python train.py --num_hidden_layers=10 --hidden_size=128 --num_attention_heads=8 --num_key_value_heads=1 --head_dim=32 --intermediate_size=512 --vocab_size=8192 --hidden_act="swiglu" --norm="rmsnorm" --norm_place="pre" --norm_eps=1e-05 --positions="rope" --rope_theta=100000.0 --rope_fraction=0.75 --qk_norm=true --attn_scale=0.177 --bias="none" --tie_word_embeddings=false --parallel_block=false --init="uniform" --init_std_qkv=0.0265 --init_std_o=0.0 --init_std_up=0.0265 --init_std_down=0.0 --optimizer="soap_variant" --learning_rate=0.00793 --beta1=0.95 --beta2=0.98 --weight_decay=0.039 --lr_head=0.00861 --max_grad_norm=0.5 --warmup_steps=74 --schedule="wsd" --decay_fraction=0.81 --decay_shape="linear" --final_lr_fraction=0.05 --batch_tokens=32768 --max_seq_len=256 --doc_mask=true --train_tokens=154000000 --max_steps=4700 --dataset="wikipedia_en"
Each number is 50 + 12 x the weight over the matrix's rms, rounded and kept within 0 to 99. Layers, rows and columns count from 0.

# layer 2 attention output, 128x256, rms 0.286, rows 0-108, columns 192-255
37 45 66 60 51 79 65 36 34 48 49 65 38 47 45 32 61 64 42 44 59 70 57 59 46 44 51 54 57 60 39 36 38 27 30 38 59 37 40 66 47 75 63 42 64 56 49 64 58 59 49 43 61 58 36 33 75 55 58 66 49 71 69 70
52 56 54 42 69 49 51 41 52 54 41 49 56 62 63 35 60 51 60 39 15 63 50 62 53 55 55 35 32 37 38 41 59 43 44 43 51 42 62 63 58 58 44 50 36 40 38 46 55 61 59 64 47 46 55 46 57 63 54 55 43 53 62 43
46 71 25 51 61 71 35 52 51 54 67 55 45 55 43 38 41 57 50 43 66 60 58 48 60 65 41 49 44 61 54 49 48 75 63 57 44 33 47 63 55 64 49 49 55 54 70 55 46 48 38 59 71 41 41 38 70 61 49 38 42 55 42 51
51 72 61 52 35 42 53 59 62 40 38 63 38 44 54 70 69 49 52 48 61 46 44 61 51 48 41 54 74 51 54 51 52 41 59 26 43 38 42 60 44 69 48 68 25 58 54 68 49 52 41 51 65 52 75 59 42 40 74 51 58 38 35 40
44 45 65 44 45 49 21 65 26 43 33 59 56 52 30 48 34 57 61 63 49 40 40 54 44 67 53 49 59 43 33 69 65 42 69 58 53 42 61 48 47 45 50 68 63 63 65 37 41 39 61 52 43 50 35 25 57 30 70 52 69 33 77 44
65 70 71 49 62 59 53 52 53 18 58 76 62 38 49 73 52 67 64 51 58 49 45 50 57 58 47 28 44 42 58 71 54 52 51 45 36 53 23 47 25 57 68 62 63 50 47 58 57 41 45 52 62 38 45 57 39 33 50 70 55 43 72 41
43 38 41 68 60 51 60 64 69 50 74 49 46 54 47 62 49 52 62 39 60 49 36 51 78 49 58 42 61 58 38 50 57 42 65 62 49 56 38 53 48 52 56 50 47 37 49 56 58 43 26 61 63 61 59 41 73 55 45 30 62 54 56 53
42 17 78 44 45 67 53 64 53 47 62 50 59 49 36 64 54 38 36 49 69 64 38 29 61 41 51 52 44 46 44 56 43 36 52 28 47 35 45 53 16 49 38 56 62 57 55 73 64 30 49 41 41 40 47 61 64 58 82 61 30 51 54 26
36 27 38 67 39 51 55 34 49 34 41 34 59 50 52 48 49 63 35 50 55 39 68 51 56 47 67 69 42 66 33 42 55 54 58 47 65 41 56 43 62 42 66 41 35 44 48 53 54 51 40 47 50 37 42 73 37 42 50 60 52 42 31 53
54 42 52 58 53 63 64 46 44 35 50 71 64 47 54 36 46 40 46 14 44 69 51 67 52 41 63 54 48 34 44 55 54 47 54 55 40 41 50 64 65 56 82 35 18 49 33 57 52 56 53 65 43 59 64 58 45 66 46 48 28 45 52 61
61 66 64 56 53 53 49 56 20 59 49 57 35 31 48 63 53 40 35 49 51 54 56 63 33 35 33 57 30 62 51 56 41 44 51 37 47 60 44 47 39 59 65 51 60 40 40 49 50 60 46 55 38 63 35 52 52 62 65 34 31 76 46 55
46 50 73 39 37 45 55 59 52 57 49 66 51 61 54 53 40 39 67 55 31 31 52 49 46 49 50 52 77 58 29 43 42 48 62 60 75 66 51 62 51 58 65 59 33 63 43 53 58 50 58 46 64 49 52 79 68 48 54 56 47 20 58 46
39 63 46 57 57 46 48 51 59 45 62 37 54 40 50 43 61 32 44 35 69 59 65 55 65 34 51 40 45 52 39 38 61 39 56 59 47 82 39 45 42 53 45 28 57 52 77 41 46 46 57 43 20 48 41 34 64 61 53 70 52 59 48 78
57 33 77 55 61 62 43 61 59 54 46 56 41 52 48 63 55 54 74 58 27 53 26 85 35 60 50 33 48 41 54 59 43 44 57 44 54 47 43 38 41 43 49 43 32 71 56 58 37 45 32 40 62 58 29 59 46 62 43 50 44 41 51 61
54 27 42 70 49 37 25 52 46 34 32 53 54 42 47 59 31 54 51 56 29 49 39 64 49 47 39 44 54 43 61 72 54 38 62 56 21 41 59 49 44 61 16 64 63 53 54 52 50 38 47 60 46 60 35 54 33 31 59 41 43 67 51 47
29 60 53 78 30 45 42 45 19 41 60 44 49 42 47 54 40 63 40 23 35 45 42 54 54 49 55 42 48 46 66 43 53 55 34 42 75 50 51 45 58 46 63 45 54 77 52 57 46 60 58 57 65 43 53 51 39 35 38 68 56 59 57 49
47 34 49 35 26 43 61 46 42 52 31 38 52 49 62 47 39 29 59 31 74 40 59 45 45 43 62 55 60 46 45 43 49 60 56 60 44 76 51 66 52 61 39 37 53 40 49 34 51 50 62 60 44 44 39 51 31 43 50 57 61 54 42 56
51 56 43 56 51 56 48 53 40 49 79 58 63 42 63 40 66 52 55 77 50 69 96 47 63 29 68 43 65 51 43 50 47 52 31 65 59 43 47 42 65 27 62 50 70 47 33 32 59 38 50 30 51 53 53 38 48 40 52 41 71 40 56 46
70 78 74 30 34 60 67 52 41 51 45 28 54 47 34 25 56 48 41 48 39 53 40 53 43 47 45 39 45 55 29 46 31 40 72 45 39 45 51 46 57 40 47 58 29 62 53 67 37 57 71 41 48 63 62 47 38 56 67 54 40 65 60 53
36 26 35 62 38 43 47 76 59 47 53 48 61 70 42 56 56 39 35 65 44 69 50 58 51 62 44 55 53 43 47 34 56 48 43 40 46 34 48 44 53 47 41 37 45 36 57 47 33 53 49 33 49 42 63 46 45 57 56 32 36 51 63 52
33 43 57 74 42 40 36 46 17 29 47 58 50 33 54 44 39 45 61 56 57 61 48 31 47 40 61 50 54 66 61 59 36 48 46 38 59 72 46 45 66 40 62 38 36 45 33 57 69 48 34 42 53 48 65 77 68 68 26 73 65 42 66 35
53 47 36 49 49 50 58 43 48 79 60 50 57 46 51 35 66 77 53 33 60 46 47 45 61 54 65 47 53 30 56 38 61 55 49 53 46 48 43 59 69 66 50 46 33 70 54 32 81 41 50 62 41 57 36 38 45 69 53 64 42 70 62 54
63 42 73 38 34 29 46 61 43 35 46 31 33 37 53 53 73 53 58 73 43 54 51 42 26 60 41 58 38 51 53 59 37 36 57 55 43 67 55 36 45 32 51 28 46 63 53 51 48 57 51 54 60 37 58 52 54 47 57 68 49 42 55 65
29 21 47 47 76 68 46 44 51 50 53 45 61 41 72 70 43 65 70 50 28 67 31 31 33 42 37 48 55 43 50 86 72 53 70 39 46 52 44 53 59 70 41 50 44 46 44 49 28 57 44 47 58 49 44 38 53 63 46 53 56 79 41 29
50 46 26 50 81 63 43 62 63 58 56 45 62 42 48 56 61 62 21 58 66 55 40 48 39 45 60 32 35 72 62 43 58 45 47 35 69 63 51 45 58 65 52 81 66 44 29 58 47 45 46 44 59 46 40 49 56 31 47 58 19 43 59 49
54 67 63 38 61 55 39 71 27 49 51 65 50 48 44 75 45 49 37 33 64 48 48 59 49 47 39 45 51 41 50 36 42 48 27 42 50 40 45 60 44 57 52 44 50 51 45 51 64 50 63 43 53 49 45 68 45 46 69 24 43 68 39 48
63 38 58 53 49 54 52 51 49 53 59 36 65 43 48 51 55 46 41 57 55 56 51 77 24 58 64 46 53 48 44 55 24 47 55 55 48 59 70 51 30 39 45 54 52 64 61 58 47 34 50 49 47 43 51 47 52 46 65 39 47 55 70 57
57 32 26 48 56 55 40 72 48 50 65 57 62 42 52 30 41 47 55 52 57 73 69 51 46 36 43 48 52 68 40 28 12 47 54 65 59 47 34 41 62 46 55 38 45 56 50 59 49 46 38 40 56 67 53 48 65 49 56 62 54 35 48 50
49 59 46 55 43 45 45 33 64 43 58 55 48 49 34 46 48 58 44 80 25 39 54 55 61 61 36 28 49 44 60 86 73 47 35 42 37 36 59 44 57 46 57 37 59 42 55 73 72 41 55 55 78 49 27 47 49 67 18 37 55 44 50 43
52 42 59 53 42 41 64 35 49 42 80 52 74 27 49 19 42 59 54 58 43 46 56 49 58 58 41 60 52 36 57 62 54 56 36 51 56 36 45 61 28 56 40 61 45 44 52 58 73 39 43 42 58 44 72 58 71 53 51 67 37 56 52 31
53 56 66 38 56 38 67 59 54 68 60 37 63 40 47 47 36 64 62 75 41 46 39 59 43 59 56 92 43 46 68 24 46 47 59 41 56 30 57 53 48 54 47 35 47 50 81 61 41 50 39 29 51 45 56 27 60 50 66 27 48 91 37 61
52 49 43 50 60 43 29 44 69 45 55 56 33 35 45 22 29 38 37 21 54 64 82 15 50 53 48 68 50 35 52 36 38 37 67 58 59 65 34 32 55 62 48 53 51 57 40 39 58 51 41 77 65 65 35 82 39 57 40 46 48 46 56 34
51 65 43 63 52 70 59 44 46 34 54 71 49 43 72 45 65 57 60 24 64 44 58 47 42 48 41 59 55 58 46 40 53 61 31 64 45 29 53 41 62 33 43 46 18 52 48 62 51 52 72 47 38 30 39 62 56 55 51 46 41 31 71 40
42 59 63 52 36 52 52 49 49 58 52 40 49 68 76 52 30 56 57 54 51 44 48 54 39 63 61 58 35 39 65 51 53 36 43 45 57 61 59 48 57 40 60 50 70 34 46 54 17 39 64 43 48 33 47 51 57 60 49 52 58 29 64 47
65 43 37 48 44 56 53 38 49 40 37 19 68 24 47 45 36 68 43 41 44 40 36 53 29 31 43 71 57 45 70 49 49 35 64 45 45 62 29 51 38 30 45 46 50 40 35 42 68 49 47 38 66 42 37 64 55 41 44 34 47 68 44 40
60 15 59 29 53 75 75 47 51 65 50 28 54 28 47 43 54 40 58 63 66 48 68 61 67 48 56 72 47 64 69 56 51 43 58 53 45 43 20 35 54 52 53 41 27 38 54 39 51 45 66 45 48 49 34 46 54 69 59 40 56 40 43 41
59 66 60 51 62 57 56 55 58 44 66 18 50 72 38 43 60 39 40 42 36 50 45 68 52 45 52 60 40 44 35 45 53 52 44 52 48 50 38 50 34 18 53 50 42 54 40 41 65 49 54 56 68 44 25 50 49 53 34 51 50 32 44 52
52 45 48 39 51 33 50 37 41 41 66 50 62 43 42 33 49 45 70 62 43 53 75 51 64 56 53 46 53 33 76 56 28 59 59 34 53 57 55 37 71 21 65 48 51 75 65 40 41 84 51 46 61 50 48 39 46 70 57 43 64 49 50 43
49 43 40 54 53 51 53 50 59 64 61 65 61 67 64 44 67 53 65 58 34 40 52 47 31 49 50 60 51 49 47 52 32 31 31 35 68 45 40 52 16 63 39 74 46 34 51 50 54 46 25 44 59 62 27 50 42 55 48 57 56 45 46 40
35 39 38 61 53 61 70 62 36 56 46 53 38 69 44 37 69 73 31 63 37 40 44 41 51 48 40 51 46 31 49 62 47 70 41 58 65 54 55 50 63 52 69 54 42 52 50 43 40 53 79 26 35 46 55 56 55 52 47 38 43 43 64 38
60 48 60 56 53 51 29 43 44 56 42 53 61 24 42 30 52 43 50 39 70 31 59 37 45 64 38 57 53 61 53 43 43 49 54 33 41 39 64 51 57 44 50 41 79 47 45 46 52 59 42 60 40 08 41 49 38 38 47 60 53 46 57 62
48 43 31 49 69 51 31 42 39 28 48 56 57 39 47 42 58 55 33 39 55 51 61 49 50 34 44 41 55 53 43 43 32 32 35 71 55 48 37 54 57 57 60 37 56 30 61 59 78 42 42 51 63 47 38 54 43 50 38 56 42 47 49 49
42 47 48 46 56 54 33 58 54 53 62 44 69 37 39 45 29 66 40 47 52 50 52 41 64 42 54 44 47 50 51 56 48 49 52 57 57 60 72 41 72 46 41 43 50 51 61 39 52 73 60 42 52 48 41 62 48 50 41 59 57 53 65 64
30 52 39 43 59 67 52 51 46 60 40 50 56 63 64 51 06 61 47 24 80 51 60 51 66 40 39 77 45 54 41 43 56 47 42 52 53 83 70 59 44 22 53 51 59 44 65 61 58 67 41 76 30 44 62 67 38 52 41 60 50 50 40 38
62 42 35 56 50 39 49 44 46 36 42 48 52 53 58 56 49 48 66 45 55 58 48 39 39 49 46 31 66 49 61 59 46 47 57 70 45 40 55 49 26 41 54 69 40 60 58 42 66 56 41 52 57 54 60 48 58 40 58 44 67 50 76 58
45 38 48 49 48 50 59 09 52 65 37 65 45 55 36 44 43 44 43 39 21 37 63 52 29 42 40 49 46 47 72 61 66 54 66 49 49 70 50 29 37 33 73 51 66 40 51 60 54 51 64 42 44 55 38 52 62 54 46 57 68 67 45 38
53 62 45 57 65 42 68 55 33 59 53 38 58 55 47 30 57 45 30 50 50 66 76 57 42 53 54 38 37 67 35 45 54 52 55 64 46 43 74 46 59 26 54 50 37 77 53 41 53 71 29 48 39 36 71 63 60 47 57 49 34 48 31 70
36 41 65 57 62 15 43 47 58 63 47 53 31 73 71 44 64 40 33 40 19 46 60 67 44 55 41 70 74 53 27 58 62 46 56 41 68 31 51 43 33 51 65 70 44 42 43 48 28 49 64 42 68 11 53 60 71 37 49 41 51 80 38 29
83 44 64 47 61 77 51 58 77 63 47 30 40 60 46 31 32 56 48 47 51 39 48 37 54 45 59 71 55 37 49 60 49 49 66 58 46 55 42 55 50 41 40 62 58 41 37 39 58 21 44 51 28 50 59 57 45 48 49 57 53 42 41 35
47 57 46 51 30 51 45 49 57 57 24 44 62 68 60 39 41 52 41 45 43 69 68 33 45 62 47 41 26 46 63 37 55 53 36 37 45 65 48 55 56 28 53 63 64 53 55 42 37 58 56 35 42 27 54 34 72 32 47 41 62 40 62 53
55 59 61 32 41 43 45 54 50 55 39 40 50 52 81 92 54 54 77 39 34 55 41 43 58 49 62 56 41 50 34 66 54 48 55 45 59 60 55 33 31 61 54 50 45 60 34 60 65 61 46 32 48 66 33 53 53 65 56 54 42 62 48 44
60 55 42 51 52 39 49 68 33 33 57 41 62 57 53 54 45 55 37 52 52 52 46 49 52 69 41 59 38 51 56 60 54 47 56 51 55 48 61 55 46 48 31 52 72 49 51 61 40 47 31 42 32 67 37 47 37 49 49 49 59 50 42 57
58 49 30 42 48 49 43 59 47 40 56 53 50 51 76 42 34 51 54 51 46 37 77 41 48 54 56 37 20 36 39 54 27 55 34 53 53 49 47 38 82 34 62 50 43 59 57 37 57 48 44 65 38 42 60 36 75 48 50 53 59 50 55 65
38 42 48 57 50 77 50 68 61 49 58 67 41 47 57 65 60 54 31 51 39 58 53 34 55 60 62 53 55 53 40 31 37 40 55 24 50 55 48 35 74 58 43 42 28 45 42 64 35 54 58 40 32 38 34 68 49 29 58 50 52 46 63 69
39 36 57 51 39 49 45 46 28 51 44 66 47 59 44 76 63 43 51 54 44 63 30 39 43 68 54 41 42 50 56 49 57 44 60 52 56 53 67 45 68 57 58 65 41 45 43 40 43 44 32 60 52 40 39 49 36 57 53 48 38 52 39 49
43 68 60 53 61 24 54 33 30 46 48 76 29 50 52 46 57 31 46 28 31 17 52 54 35 49 53 23 55 40 70 65 54 39 47 42 44 42 54 60 21 65 45 63 62 50 61 49 51 38 51 81 23 38 41 54 38 56 52 38 32 44 46 43
54 63 43 45 32 49 35 47 57 39 56 67 32 60 53 61 35 65 55 40 52 44 35 57 57 74 41 54 44 46 79 61 37 62 53 61 49 33 55 43 33 57 54 56 46 43 48 59 57 77 65 46 39 44 42 57 53 47 49 48 63 38 41 41
39 63 49 39 40 55 33 63 50 37 55 42 55 65 49 44 59 56 53 48 34 55 40 39 79 49 41 76 74 40 48 49 57 30 58 55 43 48 55 54 71 69 46 40 53 52 62 48 23 45 44 40 53 65 40 64 64 33 61 47 55 56 52 44
68 46 43 61 62 58 38 36 46 52 53 50 42 37 53 17 40 64 52 48 50 69 78 58 44 44 71 63 47 42 74 41 45 64 43 56 54 57 68 37 59 43 59 48 33 59 56 39 56 59 45 54 56 62 46 46 47 42 37 59 48 31 40 71
40 23 47 59 50 22 68 42 57 69 48 50 55 29 30 69 65 23 41 39 50 56 64 63 53 52 52 63 57 63 50 61 43 49 43 47 46 41 57 58 51 49 63 46 42 52 42 38 43 60 56 64 36 48 58 31 32 46 23 61 39 64 68 35
39 47 49 62 64 63 58 60 54 49 52 63 71 46 47 68 50 50 57 63 71 45 47 52 25 52 72 49 42 64 56 73 60 54 43 66 57 46 71 49 43 45 58 45 80 47 32 53 68 59 41 54 52 55 51 55 32 48 53 35 55 50 52 78
37 42 41 55 48 53 58 40 42 42 42 46 44 41 62 48 49 53 64 54 63 56 35 44 49 45 35 31 57 67 41 45 34 80 51 46 50 54 42 33 62 65 38 55 69 65 66 53 47 57 63 45 67 61 42 54 46 49 47 30 59 37 46 56
62 48 66 42 65 48 18 67 49 41 41 46 47 42 37 58 46 38 58 67 61 33 40 36 39 45 62 46 62 75 45 67 35 56 58 46 49 53 43 73 47 40 40 51 52 44 28 60 45 53 80 29 66 59 56 75 53 55 43 41 57 39 42 42
60 48 52 50 27 35 59 41 56 15 64 54 51 54 36 45 39 40 62 57 55 55 55 30 55 46 71 76 36 59 58 55 52 61 48 38 49 61 42 40 42 58 56 66 55 38 36 29 63 48 44 64 70 59 66 56 54 61 37 45 57 56 42 52
55 26 73 51 10 63 49 49 61 58 65 38 51 59 43 68 45 48 64 55 56 63 43 54 32 43 54 44 46 61 62 57 41 60 45 42 54 64 38 37 42 68 58 59 63 21 39 55 64 54 68 47 53 68 46 65 37 39 40 59 34 39 57 48
30 69 49 54 56 40 56 52 48 41 35 61 34 52 58 57 44 37 53 48 73 36 46 35 53 40 30 30 62 52 55 70 60 34 50 64 49 44 58 48 38 74 78 59 43 53 40 47 56 61 59 45 49 64 39 67 48 63 55 36 44 56 33 43
56 20 55 41 20 65 35 45 70 34 51 59 59 53 51 49 51 59 46 44 51 34 56 61 46 30 61 66 53 42 65 69 70 51 34 47 49 69 60 53 34 51 67 39 61 49 60 42 64 49 35 34 56 60 52 42 34 65 37 44 45 29 44 51
60 60 32 54 76 65 20 43 33 26 49 62 47 37 59 40 37 27 36 48 60 53 52 74 51 39 40 56 39 46 67 52 54 50 67 35 45 50 48 36 60 47 58 52 66 42 56 41 66 56 44 56 45 36 49 47 52 36 50 84 54 50 61 54
24 71 45 52 57 25 37 54 38 43 61 63 44 35 53 42 49 55 49 41 46 54 37 61 54 57 37 50 44 56 52 42 46 39 38 63 45 45 52 48 48 60 47 62 48 51 38 50 44 44 62 45 48 54 50 43 57 53 47 55 68 77 50 60
40 11 63 40 76 44 45 63 59 47 57 43 57 42 42 55 72 47 56 26 28 69 42 49 46 43 60 63 43 46 58 45 41 39 49 37 54 70 65 69 58 33 66 40 66 40 54 55 73 49 40 61 52 60 33 50 30 43 38 63 54 55 57 52
45 43 84 38 47 44 66 52 48 49 50 40 63 54 35 46 46 54 46 47 36 51 40 52 66 60 44 34 50 55 61 67 55 61 45 42 38 53 55 38 49 47 35 65 51 56 45 56 26 52 33 69 71 43 49 39 64 48 51 46 52 59 34 55
45 20 34 72 63 64 42 41 47 65 33 40 40 49 53 47 60 48 58 56 56 52 50 55 51 50 51 29 49 47 45 49 50 50 35 44 44 45 43 44 53 28 51 63 51 37 53 54 60 60 46 59 45 62 41 59 48 37 69 22 53 34 51 61
64 53 48 51 55 30 65 47 51 37 61 59 35 48 38 62 66 54 49 70 42 58 45 35 65 62 51 64 62 61 51 56 46 57 24 35 49 54 48 43 75 54 41 38 51 39 58 62 65 36 47 67 50 46 45 48 52 53 57 68 44 59 42 59
59 32 55 70 53 39 59 41 45 55 57 48 46 45 65 50 56 30 58 59 54 47 65 56 48 75 46 52 27 53 57 43 50 67 44 71 63 58 57 43 53 48 36 22 52 45 48 55 37 48 47 63 49 53 40 42 50 33 49 52 47 50 64 51
44 64 44 54 53 38 33 46 59 32 47 54 55 42 35 54 51 33 77 38 73 47 51 45 53 44 43 31 59 43 63 41 60 73 55 51 53 39 60 31 47 47 51 39 44 49 54 50 58 41 63 51 31 54 73 71 35 51 60 48 51 53 74 54
49 39 43 71 42 74 32 61 54 50 64 38 63 70 44 60 32 47 47 67 48 59 58 53 50 58 56 41 39 58 68 56 42 38 63 34 47 56 62 24 50 50 40 55 44 54 47 36 76 43 50 33 59 40 41 45 54 58 44 36 45 50 32 36
70 51 46 67 47 67 52 45 59 49 44 64 39 38 66 55 53 48 55 48 63 51 59 62 54 65 57 45 55 57 52 37 29 45 55 61 71 53 72 59 34 48 51 42 58 57 46 40 50 50 79 50 53 40 47 39 46 48 45 55 53 46 52 40
43 32 57 37 51 52 61 33 53 46 57 44 71 29 31 54 49 45 55 37 26 48 29 60 65 55 56 35 42 23 52 58 44 57 41 37 37 32 53 54 43 58 49 41 50 41 60 54 47 73 56 57 73 40 53 59 49 68 41 50 42 50 58 52
50 34 59 54 42 56 56 41 56 39 41 57 25 51 63 49 45 46 34 60 63 29 30 43 48 47 50 39 60 72 61 81 41 50 43 33 37 38 47 30 65 57 52 67 55 38 41 62 28 57 41 54 31 52 57 47 27 46 69 23 36 40 43 45
48 42 57 45 56 54 59 27 52 58 60 51 41 54 48 33 64 52 63 62 34 46 36 56 53 35 54 51 45 61 55 67 75 39 69 35 44 47 51 51 47 47 56 62 58 36 45 57 52 30 52 34 47 54 49 47 54 55 50 70 55 57 58 41
52 58 43 68 61 47 28 52 53 60 63 47 41 55 40 29 29 33 42 71 63 31 54 54 58 38 37 37 64 89 73 32 51 46 56 49 63 69 67 55 53 54 40 35 37 44 55 41 48 67 63 46 59 41 63 45 45 56 54 41 35 45 56 48
36 62 49 40 36 51 68 41 36 55 53 54 48 59 58 50 54 55 57 33 43 60 39 26 52 43 43 52 61 64 48 47 58 58 74 40 43 54 49 48 48 62 69 45 67 37 53 35 48 46 55 57 56 51 63 55 69 27 53 27 73 49 71 42
59 33 74 74 42 38 50 50 69 50 39 51 51 43 61 58 65 47 51 69 59 41 56 33 39 51 67 44 54 72 70 60 41 38 48 50 32 71 56 42 46 51 61 63 42 54 51 50 50 63 48 43 45 57 51 70 56 57 21 52 67 48 60 53
41 64 52 53 30 45 46 47 40 38 52 65 42 59 39 28 46 51 42 48 78 51 65 50 51 49 68 56 53 55 64 53 28 59 63 45 57 31 56 49 61 59 57 59 44 53 25 41 36 60 58 72 70 69 51 65 43 47 40 50 46 57 39 65
24 41 38 42 54 57 68 62 72 67 43 40 55 74 56 36 31 55 58 68 66 38 44 55 69 34 40 44 56 52 57 48 55 55 76 64 32 61 29 27 30 67 36 68 36 43 60 60 40 33 42 24 41 50 48 58 46 54 56 44 50 31 33 38
65 28 42 40 48 37 43 36 28 36 54 44 42 59 30 36 60 65 35 65 57 39 53 31 29 53 35 54 48 46 35 55 55 78 48 59 61 36 56 51 47 47 50 46 39 41 48 58 44 49 76 45 62 55 45 54 39 58 38 47 30 55 71 53
33 05 62 45 67 27 46 67 54 62 58 25 35 64 57 57 67 50 48 37 29 32 42 42 48 62 40 64 56 30 37 38 55 35 52 70 57 74 31 34 17 59 32 69 79 31 48 52 47 51 31 53 39 38 26 74 22 38 63 38 47 11 63 47
42 43 44 54 62 38 68 40 51 47 59 42 43 46 47 65 55 51 32 49 20 37 66 37 54 34 42 79 39 40 35 39 36 70 57 55 49 31 47 43 43 77 52 52 69 51 51 50 35 43 52 61 54 53 40 46 35 63 55 49 67 38 41 44
46 33 65 48 19 49 74 56 35 55 43 32 67 64 43 42 28 46 54 40 52 69 63 49 62 66 43 53 54 41 52 66 57 61 54 44 55 46 44 40 57 58 51 23 59 52 40 51 51 35 43 47 46 48 45 43 33 38 56 59 53 56 29 65
36 48 51 42 46 47 49 48 39 52 63 44 48 44 47 69 52 54 60 35 35 45 39 60 49 67 39 45 29 69 47 38 54 48 35 50 38 38 49 37 51 79 33 54 42 51 38 55 44 47 43 59 56 55 61 56 27 71 38 48 68 26 37 51
55 52 46 40 46 65 37 58 44 39 43 37 41 62 49 46 47 65 77 51 64 55 41 21 60 62 42 73 45 72 49 50 50 27 85 51 62 50 50 58 50 45 62 50 63 52 46 54 32 37 64 48 65 38 59 64 50 42 58 65 40 48 51 58
71 62 32 56 33 30 73 45 52 53 34 57 46 42 70 53 67 51 65 47 44 26 23 36 45 53 38 62 45 61 73 60 46 41 49 37 62 63 36 33 38 54 40 52 80 37 40 61 65 31 38 74 47 40 42 44 52 41 60 34 54 51 42 47
60 58 59 60 63 33 35 52 45 62 43 43 43 38 50 68 42 49 42 61 59 27 51 37 58 38 54 58 55 60 61 70 49 50 56 61 30 35 44 29 58 50 60 38 63 55 68 34 60 33 45 60 71 50 49 54 60 49 38 40 46 69 37 48
43 40 61 54 61 64 54 47 49 44 47 37 48 47 64 48 26 47 39 62 56 61 23 36 55 67 48 58 58 46 51 65 44 34 52 36 43 54 75 42 55 44 58 49 61 32 42 55 32 54 58 39 62 44 39 46 48 41 58 63 44 60 48 52
47 53 45 17 49 57 42 60 30 45 33 57 62 56 48 62 57 55 51 54 69 56 46 34 41 54 32 51 26 57 44 38 66 51 51 43 67 32 48 69 38 62 58 59 63 41 42 60 46 39 67 39 50 47 31 47 71 56 59 55 47 48 47 51
25 51 56 40 40 52 36 47 37 58 40 43 33 47 63 59 34 72 69 51 31 34 44 46 55 46 45 53 70 53 75 75 68 43 55 58 39 53 50 48 53 68 36 48 61 40 43 49 48 54 60 58 62 47 55 43 54 59 54 61 37 33 52 44
63 56 54 35 57 37 63 59 38 47 56 42 64 36 46 61 38 49 71 59 72 41 41 45 41 23 54 37 35 52 72 59 66 66 29 50 51 42 49 69 34 66 57 28 33 59 44 64 63 62 59 37 58 64 45 43 56 64 52 50 41 45 60 77
65 51 56 42 42 70 43 55 61 44 62 77 60 42 47 57 57 56 57 41 67 43 46 59 33 41 39 56 52 41 56 54 44 47 69 57 35 52 53 47 46 49 44 53 70 80 47 58 57 46 42 50 49 48 59 54 45 46 51 72 37 65 40 33
32 42 63 48 67 40 61 41 59 50 71 46 45 67 39 29 64 47 54 64 30 75 59 44 57 57 40 44 38 59 32 62 25 50 45 51 57 53 57 54 38 79 53 41 59 60 47 50 42 63 39 58 42 52 20 36 54 43 60 47 64 49 55 46
61 66 28 42 55 47 58 20 59 24 56 39 56 45 43 29 31 34 29 46 46 36 54 43 73 51 41 36 48 51 43 48 32 53 50 47 42 46 57 63 48 34 51 35 38 52 62 48 64 50 61 34 53 47 45 34 40 55 51 61 52 38 42 33
41 60 40 61 59 57 54 50 45 53 37 53 59 46 42 42 51 63 38 48 65 53 64 18 30 46 50 59 50 50 35 57 35 36 15 65 61 60 44 49 58 49 43 48 60 56 31 48 57 56 36 50 50 58 33 53 25 43 29 40 38 37 79 60
28 63 26 49 59 51 48 48 47 36 73 48 50 60 53 58 74 33 64 45 41 61 50 24 45 53 45 53 31 56 45 51 46 61 46 56 34 46 50 56 39 67 53 61 54 58 38 50 48 59 30 49 48 76 39 58 62 56 60 63 45 18 66 54
54 58 38 55 68 40 47 52 65 50 24 63 47 51 53 31 58 62 53 55 51 56 72 52 37 40 54 45 54 54 55 54 56 54 70 50 53 39 36 56 51 31 52 52 68 74 61 45 60 42 39 58 72 45 57 38 45 50 29 62 63 83 42 46
51 56 49 48 41 55 56 38 25 41 37 59 38 33 59 58 43 49 39 22 46 41 35 58 73 55 27 46 58 11 45 40 48 49 32 38 55 52 38 63 61 44 27 37 48 69 68 52 58 53 49 45 58 49 40 49 43 49 52 40 63 64 59 52
44 81 45 61 39 34 57 32 86 43 54 53 57 47 54 38 41 32 51 69 53 31 52 41 47 38 61 22 51 52 63 54 41 63 40 50 51 23 41 54 40 50 49 55 67 80 27 44 61 31 43 42 38 40 59 44 59 41 68 49 37 28 66 38
61 60 62 57 40 53 40 51 38 38 43 29 49 47 46 41 52 27 44 59 59 50 50 41 56 76 42 38 25 51 56 50 47 58 64 42 47 54 48 50 53 52 53 60 39 44 57 55 60 62 49 54 58 47 65 60 46 52 40 33 48 58 50 52
62 55 77 66 34 17 61 45 40 55 67 36 46 34 52 59 69 59 55 77 26 61 57 50 43 44 51 45 44 73 49 64 56 46 52 42 59 50 36 58 66 34 61 60 76 53 68 59 81 36 33 56 30 71 45 62 60 30 55 64 45 64 59 59
47 57 64 61 71 67 41 65 57 63 49 47 56 49 32 59 60 58 48 50 64 60 54 30 45 50 43 50 58 61 31 24 42 53 48 53 38 46 42 54 57 18 70 49 34 46 39 54 31 56 49 49 62 44 52 48 52 47 52 45 37 50 62 78
47 56 42 43 41 48 50 67 54 51 49 56 51 61 30 56 49 51 58 51 46 48 52 44 76 60 62 57 51 59 51 60 64 40 39 51 51 39 51 63 35 26 44 64 49 44 60 37 38 39 44 50 41 54 36 48 43 41 44 35 50 48 38 57